{"n_head": 6, "n_kv_head": 1, "head_dim": 64, "vocab_size": 8192, "norm": "layernorm", "positions": "rope", "attn_scale": 0.125, "bias": "none", "tie_embeddings": true, "init_std_qkv": 0.0293, "schedule": "wsd", "decay_fraction": 0.802, "decay_shape": "linear", "final_lr_fraction": 0.1, "doc_mask": true}
Each number is 500 + 50 x the weight over its row's rms, rounded and kept within 0 to 999. Layers, rows and columns count from 0. Numbers have three digits each. The size before them is the row's rms in percent of the matrix's.

# q: layer 4 attention query, 384x384, rms 0.111, rows 46-55,110-119,173-183,237-247,301-310,365-374, columns 0-191
# k: layer 4 attention key, 64x384, rms 0.0758, rows 45-54, columns 0-191
q173 081:449571575486512519523571520446500546495558369596608428459476480519398459408524487535556425517521505536554563453495499416534545499519479414517448542419440491405499466481681490504448535417510524486513555553529511436467554584481471457533414500555456442535557537580487509512475463494521506534568476500508512489477482570513482461415534590524508511518530532346553502428504476531528556400526462438496461525446456462420523566490544448428533537590604444487557452507496479509550472572543469491599553516452449486454522506490491562382515588493401452510493479526485544501450594488542501501
q237 094:452482563468413458451467457513520493495512466446508462514489522503473443522613551499489440524490505502510600562515539451548536513536542443489498487542582491494531459446517410591480515468564559518485520498562517523539555603446536452558542504467527606632579566593475437439492502492547374450512366399539459422551513516439502525469532544587590477539585491537527425428418447475509487471475462536566549499496445531438439534440457532442515492427542501484572486438482563532609561511503455449503480519470421605444598606563541501529504564526471531495521531493528481461427443390481461576
q301 074:468524534376480499469492431458569440504439452489540591486522441505502515461521533402449492528571544413549503527555614493516526578546499499536467452549432431546444454525428475501511618399462521507537450631398589614513527566484528439545529449494450504507587551583464446488554476527506519542478482466411485479514521473416559559493587517529519426502409559416497545483562493469488446501562471424482502440433578495491641513535389397533478464526578513449535465474470456513491513493561489498425541595438452536531550517447529445499549556427432574574447488494548495510428507517536442486
q365 099:538440473514418418484569500494465561517521480444533560505431508492626523478559532565494513500496457518410511507481570466454402548441605443507489467533549481506528531496454454494486499520565498510447487552588463533487554461490604523524541439491519542543448527464391506539587449428467433542493425454564452424497517603514465544477506480547609389521562496526454487477479515496409496485433512565521460468550560475567428455491526596445467471443540546498505536581456434456514502402510502393510467500533496426501454526566493513544575518548408517607508516502418523565530425514498544474
k45 108:481620428426519548472426595562513483446553561506482554460602517449479482486470521534455541427472483425489423457574418483496406533459432498448445402393478472503514442537470574489516474490460485503536566518448498532592461473523494589431468577492559456486478518486523508461464512542493613552428610520486602438442468528493444490499476410472411508515412498474578530566606488497422449495559477506563582423479526519418531552542511484535534487511416427509471544487475458495500451584568535581530519534472499548518486453520464501569512561501515469451588493474510454435387497408454428610
q46 096:648446493472485521565509497503543492511474461422526453543558553592593555454539516483560492493512509530469554482437437490489460443519530515553480556571573525485533484458538489534497506539534472479518534560566512523516459494439431412560505554585480543471482453551486499534506506550455596490506528556446471335485523558461528455467411496521541394546468490523591481519521473471509452430477478504582484518537546435530500507445562481498505644542575542403496436521405585439472379575605529498517518477462371639490424426532448461535603453487456471457479449440463496456532505552555480485
q110 094:511520505501539501460575534526545453534506442397508507591425497510480498480618542558535416572432557502432517574411487572607483444489531409550526478486493406449535530434509457499556506474524396489469537522596543505496387536420481562466543418539549506548559525463386450482479438454446515552498487498538519330469450511517518411486495506429592549570500532524552452519570523429444479467425455515604513483534466405469493565515479462469620549504550592570500536474498479543484498501532445477513537526495464582434463523503450472487545418542472467447462452518440468503489495433487467566
q174 089:533438489572464445510486534445565506500455516450492510494492462474569489370539498466469505506546529485515453516551454495558514421506521529484497554502553454537488543440465461519443463567474420523517472464504422522414466531591481513513486465444477457409497508508468452472500555544516511567532498405472506408508536442532509493462371480568461548529529421588598430491533537456442548493513563525444482537461553461500462504526492496455526534513538480487491484603488503501567388499509492453460585464487482499539502446397458520468450544555510483524575540483560508460401512395482458406
q238 093:516523492488469405536539425466477514448499464495439442433411418488613493532591555395468437605553468429499554503470454440579546472548542484529522564511479458478501502464414502511484423571527473539451475441566444549511473461434510539534503559586530595427375518456408465494451545476511459564526441475453576389545410512542536436480456483498548445449465474602528597443547548415590482472457552478477516544560521441478413486549417476506434504432497482503536458474484447476579465565479394507522612396564500591419546534494486479527595484543456501540458519493463528506536481442554404488
q302 083:630524539505595493492562454498463494562471515412552493478461511475556456516412534557455556520467513558549568416493491537560594517516462499537536547504578500464464548421528509530544434562528548513560475488504506475505500518466449464575504522626502442569385522499460524507477493452508520488491406535429469439527495518492495428463466509500479488481532463501511502525483565492460445478480511543484468494438473433583527464447407573529474539562573434505451500500492453527575436581512484568380534494547541540534523512465509393485512344526498515476449497518516584527586534516436476601
q366 113:496497509453644449477529467530404543432536531418424444516423453566557539543554539432556486592467467420528484564523473474576518405540469474556511529502571511518551515436382527565479525536421487547487510494499574515490455480412548459522528488547459572539553472466427448505517457494521530639481472463488432400518458536498535467492498552534499457513467538445569587533452459422464469465493466505600482501557436451424485571532446509427483578518492516472447514446487509464507457613557468548457549489409429468495467624539445420511510477490469511471412505529544471439569535479503458501
k46 100:450558490413478443461418433521438505543446447490573512506522540454556516522516458433521440536490567417430526541589576506540537567522486505485481531491455461498481546511507500525557513510479342565488511458511548494475496453522510507580547419475503537564491501452405482533563439485523503524499422523463480465529525586540515449408520507475569495592484535497447428539439441503482561553461551460550529521463471520438553448529394519528500527526496532551571418536446537489432478536500412514456510507447469542497593604411475563363493473497448477504426498508352509608472566470444487455
q47 124:563482510455515571566499487542493509433547579576552531576592527558536508545531494451507493593549516494485466383494430563493566575575452556477395547511525498506490509512403503411399423495544577491512556512412557526472563499511541538530544495518493447485544531489474434528571499568478531421522440524390559507505493508520519475459482503578486530420452488512494535562434506439467523505426485467499560546525554465462447465492526490515439410537464617520555557586560540479460459550435451558483496575466503583544552478411478568520594418477557493411400516589486544445484566461507507469
q111 099:456536492619547459415478490445467448472543528487544465467546473567430479518521485453525449568562524542528481484440471504491595538387546427450361441390558501542452446513488427508536497474541522503515494490615515440559522454461543525498414383506495446589621523469566382443525423525507487469474556509438530478457549476508509518513587517489503499562511408497447503539482462588473473510487466428487500516573528572385496568485423467446550604525517514559448450526619511488500560468557556517392571527499421508547561561500561496425544427482464469463449465524506465488547463357444513501
q175 084:508443504538448577404513500479561473471539499546408457593525474494529499542620496469592515519495537427542524590459512546567539416562522499481462498463468558523421441502556438435443476544532410433433484434492476504486522517590490484541598494415518502522427532513420525600455563554511509535478416536520467475495551469386560487510595447444549435453613537498339575446481539479520451576349512499471507470476558586491659455531335592490502522464481540482534412531599413519574530525548490473487519547474477539348535455509505542578491534529497522551524481525511367482492535521531490468
q239 099:468467479518572498496440507462512496447494530510595503542538440564474439544440450479452456509507508444522439442416402589533584535469515422497603557452518386505482545470435479501525521499593640503535493458486488508531495470546550433409533481427488420531500553524471415509564531546469469495586464460412502458539457494482504499507492546473513580506532519496507609524488432536398523561505458445537525591508482458526466472498503483480486513475426497565501531513563457517589455473596541509360494547551560390601536538453460479523451483496576423407491564545484518538464536426513461434
q303 082:488478537583511444453517626528557504577506512593481401478530502555565513488482452488560495604458493451530514455430490582444606495549500544516487514415528469510407533475531507474469355445514546557426420428487473557543414480548482416448449610487532477555525533511491478477487516533452452455559456557452459476542485492518516461471530505400475462439532542520434535444489491518440413453455466459481514512468529527511481455527536452507551495592422400484579527482567497585564542526597510535568476421542474423555521464463449544500467469495489462522509498458545526493467550501448565504
q367 129:424515507482523484447504524429499454499447457458527480508455536511485446470496438482541487469519506471552556463472478545501533477488499448505583621529495487472474387576634417504546500500461580441475499405530557556491435548546431472415547496424449528605585592547532472481428590521499526471439499557476413459500441434531491484465472538382532541553493539465446523529495533502485500495509426499543568504545517544367519422492489529490461544501529504544443481554560516539563496525609448549554442470463472538520424556476397515473534543507487510493500449459507427396494553407494517561
k47 119:534508579509489507496439562502594442488534473497522491516484476471415462470515507489558497422535469574459505449432455507548402538533549483556515516525445468478499421500599506529533537456442502423481478548583514433491546543525508537436529509478519383579484522546564491449502569500491528491505596610568481471489434452509486540632525593399494620585484525531442469525504469510507431469569428457446497429516499490417582489509530516448555476515537484468497445350494411508542558505587580580532511429490440474548415501410417567464516512396476441463549472474531414403435614415489522511
q48 101:462631468496532539462478452494501490546547468426524505515469490516503524541559542548393502512452525467580431577507479425558508509477400474526505396471516479552494414540539481484444479482345417554501493481567397423510431432488507532474499455446614440503441414532353424506515571529429475484575530443554520464442516519536520549490453506470480596533445471475588660418548492513424494483498488544536405516592509523431517564523604466447485372457436504510545565526525470495443561480416497512558483464500487446530442483498541539425495498520544463574546579532502539437548465487525507420
q112 106:475569522418434470503414519555603573531515467427470388461471560527543499520509523510449490509474504471525458510577477564440548491572522490599451436546521541579476502541543482498496495527525511496416440479507522533520546448529494560523445500443502531509442480569512421397483530442471511447515506463566441502465414457461472519487465540464492478515516588490542512436480422456422468481520399540487541445472565540489474541509564483487473507535501504426574511471549475419535499507535487508542565386437544502486537567524505566538468457492561443498449493480493420434500437468482459623
q176 090:453535556442601522493500467498490495439516428643412432580538512421403503490442456492462508546449506477417457472458471531485479448516445497500581482584509537500532569535495543515430526549475500475494499395443499489590526444510504400457498449577481545418533515475561419531430500502508507391597452546468472429559456499505465565493518502456575570511527463505567507521453463487511649436502450524553466510595552568507516517497576567597498515537549508443508488479496491499420494500400609453557529564513578409534486518445529440429476424395551551477459518557540557485664382548496480446
q240 090:470507425525505536446470600524584511548436514561514441384463509515534536535547546538431488530521519505518496521503444444561466506511445504528523503500523554532506544464551503463538562477492402500545501500474389522485474464539529419452384420401408461493461453535592507512446461488466405560433507470603568516506486480592499591470493457500421611525541514405502461500570555482574484563607493523517532581528531520503477489420638394511487380474419468498539558529556459509472524458498483447548478474489529478451483487452549514493495411496431418513482508432422469554553428581510483434
q304 078:558544395483442412404491459534467431440383509504468503450550460514380439442499410531504508464493457532461465448363380587545493462529478360500460434587524485483508463447532466485506515419471476496494466492538440462586459487485474519541510525498494429553542593409483534479373562473410400511487486478523505552525488502538560507468439509528505562565522415508456512506464474500568555485482557456488593556528468448503453389451559518473523435470502526516409401497471569513570499580531485529562561572442473536417569508510535389497450472417461500528541520408490545565512451482489500575
q368 156:422548513476433470536420515565578485464434534491507500490487466499468401530472581482492448533436502594575507549560466483524467541568439496485512486434482499506403364502550575537502477467510461537525452572491455498541545499514410573487428483447525421556413496514496512452464575515471430475432592487538499624488563479483525524485500520518376469480542511383584461584510408447578559550519457504541548458399496555396474522434552488554550470452413487449490656523487496545460504467511540517540543577448472527450567500527586521575381505460538450433500566420570538438555531464531443544
k48 122:506580493455490516497431486509552491493519473490468559483460568543603493488526542520573555574444522416445481467493497472532414539535516518492556506470460447477480459580535545524527540612475524478434483478482467472578556504477504519516455614504475495528527535464465506380487590420693481501491463522511557495403396481508425519537565510427429513485474527555538473520557498489485517497549497476549592467445502508478377506544539478469510477530444539498597516499561435473495544541543477554582480438442526502408534506536484559547464587460464452468505547508526457486455412437484478490
q49 100:565556476493427462407567497398435511505513587480530518408464478594470517505570506514440473452583552462439548537492483509550462555514495469496405464460488487509565553476527521433408433491527507593486526518507487403450531490505548410598559507466496468515509525530476528475578515528374513488590503438512499474570519533515501489529512537496574503423503519482565519560573509481611475520523546469497536456523525480457460429534475499484461446579538520569422491589442481518543450548510521432404511519422499507461498560554519392523541577481515501490477471524537462487479580512616487584
q113 110:501558470516466518592429477590516547559433440471519495559419570495462555432529529444517454472550537428451569531516558448459526573416499465546470483565514549490576510554418554428513480542447488548495404478547496504377442547438549499583452449508468509500530491480483531526504471592551540538527420484514408507512541445474435567413527587489401499533475497486482522469536461465564514555465472485482576501475420407535428522444560511444392540544538485503550527487479480512483432486427446546556446444467448469628426555503402521444511453556459497474468604517465468535521514494509492526
q177 097:530497552544460481568450534523485543516454436458434535550450469484446439526536512468470508468468477553385540472460497465464495496558496456493367486543538586507562474461594533591494521484506448609476538452511439543425456556484521530536452556481502562556516435535607510534507581466466483473550495455593469576529460440531509443465556520527540544457510432615530395506449514486551551434496445549505492502518481534431550463522501536471432484582486485478432424462496478512564540403514431533492465391487464503428493489523367495409510477538512462513470526457554517498464530537441463439
q241 108:455524471528445414489544480547483510435550488428497528439531482572481493511554510481473448544518605585416527536527487403468507505542465474526474433492542578516500507425505543520545419492516569582450577523507576498494544627515501505547471517495491534501456564568547563574540457486485443416577426426471544517497449470487532546498522510482584512461594582582569449441418559396506545477393415494552504456494475570469522484473539532485422496453486448530561539517525557463441570365472493409533474522425474549459535477524569576492494438481476423466475481500463478527460490555535496473
q305 084:516444491497486466466581436463590525513438502512535504515415477441488441533484460440516500410499402519446494548524614429547455543472467479504541475481545428550539492442478532522598509578474513447527557523496468535541568457491623538468490563459502567473561421557436511493502469505350545447477500555535504568458526466467532531499530589515651468429473512584492424562391489516482542497525498508511446411470520584481511469401478558496503418488499554564479616464515535507470472527520519460506490519523449546419470485583501403474525528490510473483436506452514517505482515572532457423
q369 127:503534431429455496503488506459466569549509476447541491526483439498547526516584582421531465446478600534498531524493449467490447591626527548538433415508524594512506477446506500484462479511414617570469531529491582455412540565522542564501450499514541552432451493530522463497561523519465441507508486404475505476547459504487468497480470584566546429471505501492500503510536535525452504467491481517540592462495465414518412476528556537427381436565450474536522604488481550522494551607419457507503545465497469510562442576454557432575568485515505522443456551529534528475399398464472533545
k49 102:490558481462494553493403553604527564541525485452533457528457488504480552521467605512570531513511559568513488489527496515398464508527481560552518549531576514506533386529532529418568562427452546570543428423454514498458537423482485575496515467499482444521491510541589533529488450601531485566531564526553447529583513405473478548553374553540543503640545465464541455552605401483472497505505401521494501491545514420583467550479462501465548505421644488502530504551533523521408444517514472559456585482489503439493484527449480477437447518514550562557501442505524435589482477515467541584
q50 108:449508422489562552526555490477453513548497534468529528524451464432538455606537469592434507536496546490491466534546524520504416440489423536501406427568561527419562361543558441423526390502431518459544459414405524583508465430577499593496512429420518453435503453503472408546525481420422520443574455489504497461416493389516519542490497493552459527464581458500569516490531527513455535437563504553442517505539486477478470581473510443443461414503578515494554586571503601485471503445466491579527540460558522438504505509421471520432488484551503527509447544475540519453507419538510503492
q114 113:546534523488514532559492624428560485455578583510482546496334499469493511518553492540437540547444508503506435492463447590521456461510526486562494487523526517513533509543577568554571326534465495432477480590428563455533433463498427675475564496527487540548377492474547503514472467488509602453465472519470462509480503555498542541475593418477478554642445561506496519385463426535503531454521470518444492469519496511524575546545502455509543498554476467502548494511433474444507484454565514617512524471522550511555500522519557571463566522505465517435376461499519558494510484472437475596
q178 091:524463413495422517558507573466433462478513522437439462517550464537494356475501565491602484334467588506383526398517483459425499457488497499549566501534570546512444521541476528575430474460452502499576487427504572476482464547553492475526433460484571468411534525471525445501518460479516432515398525433536425479433445389523443512546542509441581441586592564466436563499506563411468506508575428463551577556441414476532537568459502514531484449501488537459513487465529469451587588330520528455521490477525533472526446466517586440473510513516506562409570476462443411496577515541532424513
q242 095:485426456500499505594477494508544419564515586483586494445471403586474495408576478458583514475473515467436553519490410619502503432537508563432429535457418501503443520454506449401452531439569543557438660498485444494472495474431508559494448434439522422486457478523533465566403556471537519465435546400447455544502485460518538584512476587493550506543544467466526501575551483590521474511539419462466556497418495423522531424487539516546431480544495512463507454654610522494508471554468451475535456470479505510496478479461538457535438538494413544491466481520484603495594427555424490529
q306 081:505520537435538529579464493535503471514399456473449438454477423476468382420511515585442552526484572522474455555463520504466460588490504505341538531583515479567520543472495504535462531450523561562475592503450606505549515563493511616457474611461547514492495496486484413602454495545488454552428506528444505448535515495499401481531426495526486542459501482565493523481493499520430564489471487438422464463479494479523462489502454505475531472592467564564504497619519434553607502485379425474515573521494517490473479523509468531585488623539546503546533462479565527447494488495536545524
q370 134:506503452535422589496552478467523537595440596494563494543421401521623516450528439473447494554527524513460484499473578602565545475519502435581453525528477541552476577467495489469486575590565552490446490453477460541456439422480565540496476418567521540455371426577446530507535484513544501492484443435550554518463534509480575518431528481605373443500512454552553532446541454514479514504502526486417483530536536435544514486519578519516491536474506514450478456578553483448502583467465495425486492474464527438474465446518514439426477572484537471559458440563524452576551521445486443450
k50 108:559506398522454561570461552450527479534470548536589450451406476506524564508422411509445454477478588499542463500521510492466510492424525487554457563444521491496532433555482414484524476565580530500459477567554488557548514543565537521523421356491514455458564432472407515407511401550477546458421498438463551568412519546519513565460564373488426507514476433408537547450538518512541489476551508509384397511472573505518556527581487429488537464511531429523494519404463449454521559511411582506533574543548533415514458569537566566452457496488463490552509505540473510585503478446450426483
q51 109:485585428490600444417496550505523500493562490402549465401460487476493525476493553456507432523475543460552480546606498348511554496521446547512532396454527581502478467546414504466482466494459486547510471443519552470455441437562553611518461459531537548524498541497488619467524516429494525534465556453528559539463466541376590491562546474434464559477472523464540460512520541458521477415519446498450492523543606536535592516572525486519586548448486482414604518431453434526488596496559452448470588488484508475587479456522439462502512414546503497587569535568500478497499540584549544495
q115 108:515558484456498546518548496506410503441479496454483541457547530572485475401491414438472481435477435408519588496465574449512577451472428513452399499479448500538515484499509515553438519488512466515554572386517471504530474451559503474606388418483540437562587508471495537474546529464509518486446501481463541547566539521539495546548540477485398455473516479631553471539493393523576591463475589492438512527503535492475557410589381539501444558491485451452476503535547500574539494516585399545433528495478539552498531452574419455529442511561459557580445466477473484493453490537483514489
q179 083:397447537486548489457493487419491494477483497474413522525475480524505586437481558513554419439566423560475521476511547462372401507498455473536549497490404489471391489532450547519460455534452418551531504502510545537485514470505425509449416485377488567395529547523468482493489436458526444452556516481497497527487456532449525543434534534566508480609594546466469481481491494460577424460459448429483561490587419554467510503447505469484491492500493473492465377482615441447490522528568463517505442421522510482489487621544533593537535482432386596514500533508531425493507467509406476484
q243 090:511502498458446560449509419464413402438522533492481494454527514464395533484441506486496494473569471519524618474449446574478497472460452524520469482564459557496470541486477479431516465518553437495540492479397482442508473550456567467498431516613507506510459504621484433432415566539507469541461446548577494432525534489491460470468590520469417490509445431500592554548448448548481545429514461447496468480563546564537517494511543501524475537502476568309476568495514503511446475515462484511525443422448513491448525526674386445527512544531521523509558519420516515481625476593445486431
q307 081:416644493524493578354489578425528490577474531498412478515521430504426547446416512536579501492481529514493484398502473493389577533412465475518480521437470491572518455416517515563532488546462453520458471466540513587521443531482520505510393450421498489443472488452426499436582475496536460488476514433564466482337553577532493434477596525453469463478460499465492504469529550519512504526517506465552438476509518465455534555526484581585495581494394488450567453490580484459473539454516496448503518418540499541471459436517401562522515543526482479429540446446424472518491489470476549427
q371 160:513589427501491552538555378433504485461491499508516544449470449551455498439574459559493470544523501476547534506497513511490517433491454446484513450520573560473490615519496504516482551543524529490514520398545478578541454576528574496512454435499582476505512542540456460572457449461466529386422474399509522499460507424510480514471576524491444523516523495461569504501531492536437552504480536490417437553535468447444503528549505535455461494590456492467491504502511458505505604507465419627541522445511548650393445538582382597452449435559432492550451458489498559429512506532417512442
k51 122:594520498566485535562518443535472535496413475446509478459547490528493522476557438491512404555515518457543596527529521535521513449570418471426493455479440519427446510538437522491508588513579451502485469438467467587494436448505530426496427436539495521491463478588474478563518519517512601502509536490436524582601565467494606572483551422444462570557521380507520507488514431523478567482437515523441537555484483449503484490508458584438485431513498460570512493516558531555478536465445520559521430546507556550432555553539437527476410514495509472623430501484482470438518493540419527446
q52 100:473482410515439460425496428446415487445466478485483514441498505555500564505491532364515542534465462532597549567479516545513548474511604428601560466438540440457495510526473420528426457544508538590566462430457385403481427536393509505490463487448570423583503451525478555583480597410465458472476542482486521474511512494515446552535557516455501535518379380448495532578446542537501472558493532542479505578459456492556497508462535484547421359423472469532458528441603530458436482433465441525498504473524492544525364528584560527463438426502467409457520522597553550590479514453496498456
q116 108:477548493550538483520509521505476476551525535469539560533510527557488568475503498642454510468445508523525449432600475529547452504509423492449500472495502527362554474463486439481587527412458480457605566410513476470526547508521481495457504503464510479508568518475566612436448519497412508498575532539402513602516481518481445499464441444524559564530488485517552592513491555501470523550571472533508530456528500571527552488516515433573592540536512431449476497463550552431509512456520509541619505516434491487574613420472559498503531438526441542462464386513577538559455424498417474544
q180 088:542497612502501500505464550479512496477478403619555579502420515498534478557533531485455478489468488513505407475572482486520484392507591497425432599450525456492449540537442517477451424544531570519565493443449417543481499565533484495481587466516523468504543510472581458469494465440440507544455461515499453523485506513524455438541445558404490485401543528452494549569447503482592450548442506464490478413422546418482546403525478529556520452505510514523488528498474477434448501562453526509538468534528530555558482495502582440531480430420444483402510481606517459547462422438468499511
q244 099:526452523379489567562428461601588444455450448491429461521613549530460577594487537474541595453449392492590496661466537490508526565522530527575471526498411516451491479531453470535507486515497521479540527444472361480409501500484444513556537516476533544554506521556528525439446427530427422519469487558542446575515552389450606575407443486497484458523444506586484524478445535466571442534421497561579539496477554460582524533455467481570540455500461543505549475489494444541416474528503488466465525460474540490523513497491604487455425446520539465397472429447478503508508480556426475505
q308 085:520515505542529439540555503500425480440487504359603439423471498534525462515436450468518441560533508553469526450475510453519601481563488477559512537442473534438544436475580411524403506520539479561579516442557531528472508464571494538568561532521510406601436486444486469474501558569542528513510525390457370373472517552533516514492524512396471522519485508558519468448563445501479518529511464488505509537567463622434536430513491546559500543459476461559493547514471508445430470463501389498481576533460510489508511521521477527557467501471473490473527520516535475513494534589401528560
q372 136:507431463547551518479567574506514403519572483465444479497501410464434500472488424582476536429438450524552438456602524575570554444504442447492509446538541552389519500429420443435472479418541489531586548375566546419446421486468447551540554474567556501518534510542455512517549522466431456497511493532557520460531488453401530451528453546442566475473451493577530613425398521462497485503519474627532497435581430552633464447427436470632455450486462450474489522439511540463505440473529498461598559504462553401589464509469564532504547519662556500440521465474539529507485433460560497516
k52 105:517581435460491523457525587453617487558486471495496504473378486505520500571494538485397481468512533499453496429493504454400432604453454444487455468513518595447559519484501476407514474376465461418517611519494347509540499521432490545447419512592395520482531425551568563533568442500486521456518522496533471652490478455486479516528461471569426474584416422482537493476456540491537496575502513526588523434528428583568456476552541402602548563495460481569484507398506557365510512527457484415527472504439499524533459563526470546395586529454485481488544482492552531514467452553498503544
q53 103:568490556473465403454506465545510450461530489490499393419536570559458475480472512428487517382456503447441619443553444417446520530484527415517460503528567591502486512494616557597434590554543378521473581514611498413555447579492525493605488523462485595528499543548530510454554471506477579525492539520571520486549566580517487502444423490539514467490539570450525459528526497544493488528501550324465530516449579518475536599526523495490492543479453496549474404494425630517489463479529494546454430471447520522491471462544523460521526511430403582544498528412534442548358541564508562521
q117 121:543569531465472393461503546475542462465453460547484500470519544475532505552412539428560469455463514540526554408430403454490559536584498581491581551571459501443493475511583493436474537435554392457551568476525495496573560590509473503566434527537560520494485508485613516511463484471561593486513442520409560521524544487524466515574509529549518503536538542449470476498569512431579496513495561381543512403467524460457559596414462487445565535528540551575472442527528472541511536536562446553490508460485476591394576431458561545506443523483510497548508482495542454436436603588458460542
q181 088:473392514608553545423460507469453491439490528434582376500527473573630522476485474498510536493458492414504491463572500558529417519498504578451521606548476468479504568563492525525438509492572494508550452528465400507512572534533564533448402526452545535579468524483538562517495503612499538511534559495456463580589493467536520517456503521498443510552519472445502541511574523468397565468492529535574461475475463535577520550552531576436552447575488490462535507461448538515449444561565417535462505472521432476539603538469506523518469427582457390531581554550468474541453510545512526446
q245 097:538564496517476462514408469428437583474485533565494468452460507438460482539534491485465464495476482472463569610556511428574511500518482491415477504500563520502481494474490527462474435532554513586484474524442400586498510460448508505575523494486589498516494483391597596464499553535471579532486472534457532566572442531484521520526495497467558590472554493528520614573500593390522626527492463442487471495546532540426460438475511556531448495470412488517465479564394502589504381535410410524449571566492535551462485546511578547470448520522480504482540475535494506552489542519534544509
q309 085:487495547472519534472468483510494582555501489480504458475436423566479550511375492465488506473448470497501590447520518551526510542500493633559503421588566453512492410537512495547481452481505526533556482571392491522529590427539484435557463503520522521502459452452549438542596505608483559462499580451531440465554416428574479475489523650547515528477541500465507407446444490445442476479606420515500487561451446443517500499499536445521479386554468439475387475522511474458623458595558469490460514432482518534413535542508438470504529540505505415544585487459449497487502562516511409533
q373 133:512582409489530458456498479487493539443477387583511443484551552395540501518558507478512571456511512606491520523466506486534591526456528345473502584464503519513504491518567454465523544511556518573425471432522422592554522486523494537540471483559477493559446546435565565487515559475473457454471488499545572558470538526472553471428508591524458493492542516441465519418522504451549575541447471496453562524513505521439437402478523484545437471561399494512503548553431539557578507523509491586547474417544511499431475449546598566490393489580484400408550490495561458442510536507523538501
k53 111:474551454493484494512509534400494602382409480505484518528500521520447401490535449469576471498553479605514500577426504588483529526516413488477534605530500465498470485515536561490483489484533630416511492450452437473525519630510434593444463529491539501490492438534486573481426526546429485470429435528483485567530457467516577458487568487475476516564448474473474483464603489531576591463412527498486562417444496455486445440443467496534491425452524572511491518644532477514460579482526479461623429493460495534495440372581608606543468456454486522530556516517563460466522549554489518424
q54 097:477525507466570594521524507527564535499574482477490499531440518526584413516495420499567537458561431470484560519547602501514543395476518473513523373391454583465484527478473501480481523514430485457424515505531555568486481410457543580518493504573566466466479443501529402524540463477503436496496485493583468472403505476443512552426483414556447528436414516479433525500468618563456527500459532446497456520469472436450506491608538513460525510561491494579502510427432442468487475503500480444517556454443527347438440467544488492470531476564517503412435515434484491496485461550505526447
q118 113:629489466527483414586487522469437524518450433425436524558487497460541502461479532469496453508485478528462525543560538489505433476506544559391467546373448475511482465557428504472580568450559507434513448508514412560536449472528522412498460480568567494385429372510545458590501446569557459474348509463604520469513558469458527479481510442520448477564473493472526551439444508500487437492451539524614476511500519503513465520477532508473545539498471505523515463492456511498480530443449492521526450462511461524443433557585442570564549525563559471462599504540458485498490584582455579465
q182 090:503489540448574480592411574547567533564471416520476449477582428595525449474448501516533463458531524547521509533540583526533479454409489446442442447596549568526521530556600541530533509459637467585415433427510475516501585516504521481517443544494424533469423406553447537445533557585455539529462432490552457543521525547497489445472419435542487482553569428497506565481502496499548538518469473603399538447502569472496484517515383544484461515357544525523541471541500549562478527592389480489477428495458554504510520488475592518540552534503471599442541528509496530551482511541459467528
q246 112:482451610500454509580504461458529495429486410514480544478534526455611602556490448565505595475553479454558546463592475441486505471491394528492511449430453538504476471507496528521513582597516483379469482500566445577467568525522405532482488528513503555508498511533468456520568476413529463446487424519488448355450511437542480540475557465550548386466536533609500494510513549500365494478549560478513376470511539506591517496571457479402517441397484531450506481411574449493454619461535586514623457543474577517453559553553593585516540535523437558530403495574517434532498475514399485534
q310 086:532474477460495506491519490457466505537549433580441541429460455539423561555521512537507500476623493493546452533467547455508561455460462489457572418578415531456455422548582477464491447558534489555442506419528482508505490473487470552448516471515564548488433455574511555527478520519574511552542516525543449515519419401553493502491474441422513464544528544467483414493431469506520494612475519555513577447540502423431495460529467490513497486462500496571495552537457541466488486585539411493520465565420514514430420537496570466519401493441348509486515477528406523511525485524518574483
q374 132:594379522505494540568503445414538465583476503562558514479471543475596566486482541542460484445433454494474463489406467524420506518427478505514510511430525473521514424548500432453485518572661575462524485490589412606522511484523511567535503425474560480424490493465469435528489448494518439470398416456378456365454503489610530456450515408500518415512540467532608449468446537603429505560487456523502480547455499445496487539509469497471533465510520525506564466516558501444506553540442529568571534466421499510513489509509483633499548609472449568528488565497473565581461467542392543478
k54 101:507422428595491444454578487484445390473500511399414477566492398480503536472510511483463424553525542373387501480439516507466412548495441520466470458378431497458532456523514474388508490583431566434570475507438408536498509461563565395544486482453412488461570353506520436524561470478494434496533479452535551381523559546544557560483465459486485490480523456452583480450381468469511496506434528472495476512490497565479496503415485512405493518499474489518459500568480486497511414409479516445528409474497516424613541518591501523517479586500489497494494399454533495521515496540455462411
q55 117:459622487515375439492452550511468484396424491517500533502566521484532488554452581425517490549472562535475538568474501447427508369539556550446482471484517494565442448508420535514585442470582502548491512479463516479434550475474452583514459498524545505501503532553641504487424495510483519531461509475482425605407478478527517543442541474500483495526489541475399513510501541539554514398507619501499539479529430477368468478455434545512509553566507444613507510481525462531483435504521467470468683397418521539476487556427577395465438455475552564532455475506455508479531475526398446532
q119 112:514593595443468488527486564542379550432494510472498559402503451509517481533482550550519563546454522503641446509585430421441517409455554550478520473599514493454487379494471493507485547515489512517507427468499502425464496528556490526503452544450458488446519531606508471523503478457565510388617525558557542580503427518508409450585531518505553506437556464460550497550621545476448485483482547508534504394467558569419517473391400543520484565563498454455555474533432443582486510518465524550505491539514571481469610476467567414501457424505511564512497567450451450571418511530458463447
q183 087:614455560490473507498438452506511535583466512580452460446416480573502596477542505589545562493509517493509507441466505426461499476482487473539556457469430528527422470516421512409435437537523408547572522543607501446430428511547513570569507545532501408433508497559451452566560523526458526561473574417551522562448603471455552389445554453463496439520525496562565482428437577506572519492448482462486484446561554494476495424464540428452503472447421500506589587544472507475522447593536504492483536525494464490407412457520549609540536602494480487535581506480524503391471433553503536571
q247 096:488521474494461489516480530432509555450442484425513527475522455493477489596545483451561503579446484602550589564519484533516468457566608566546561460488512536524463551439515507537526469507489537594464585503508581508446377445496520487500546636485463556492497441545527533518379446497602484527491380546504468473528505461486539533451586494451520491390475534503572550504469445481407505457527487477468597490503494510414471502492472444462475479529449480445542492474536405458489432520452391473550500441460481477455427456526512457521532532544479432412517485610415515556504411524591449457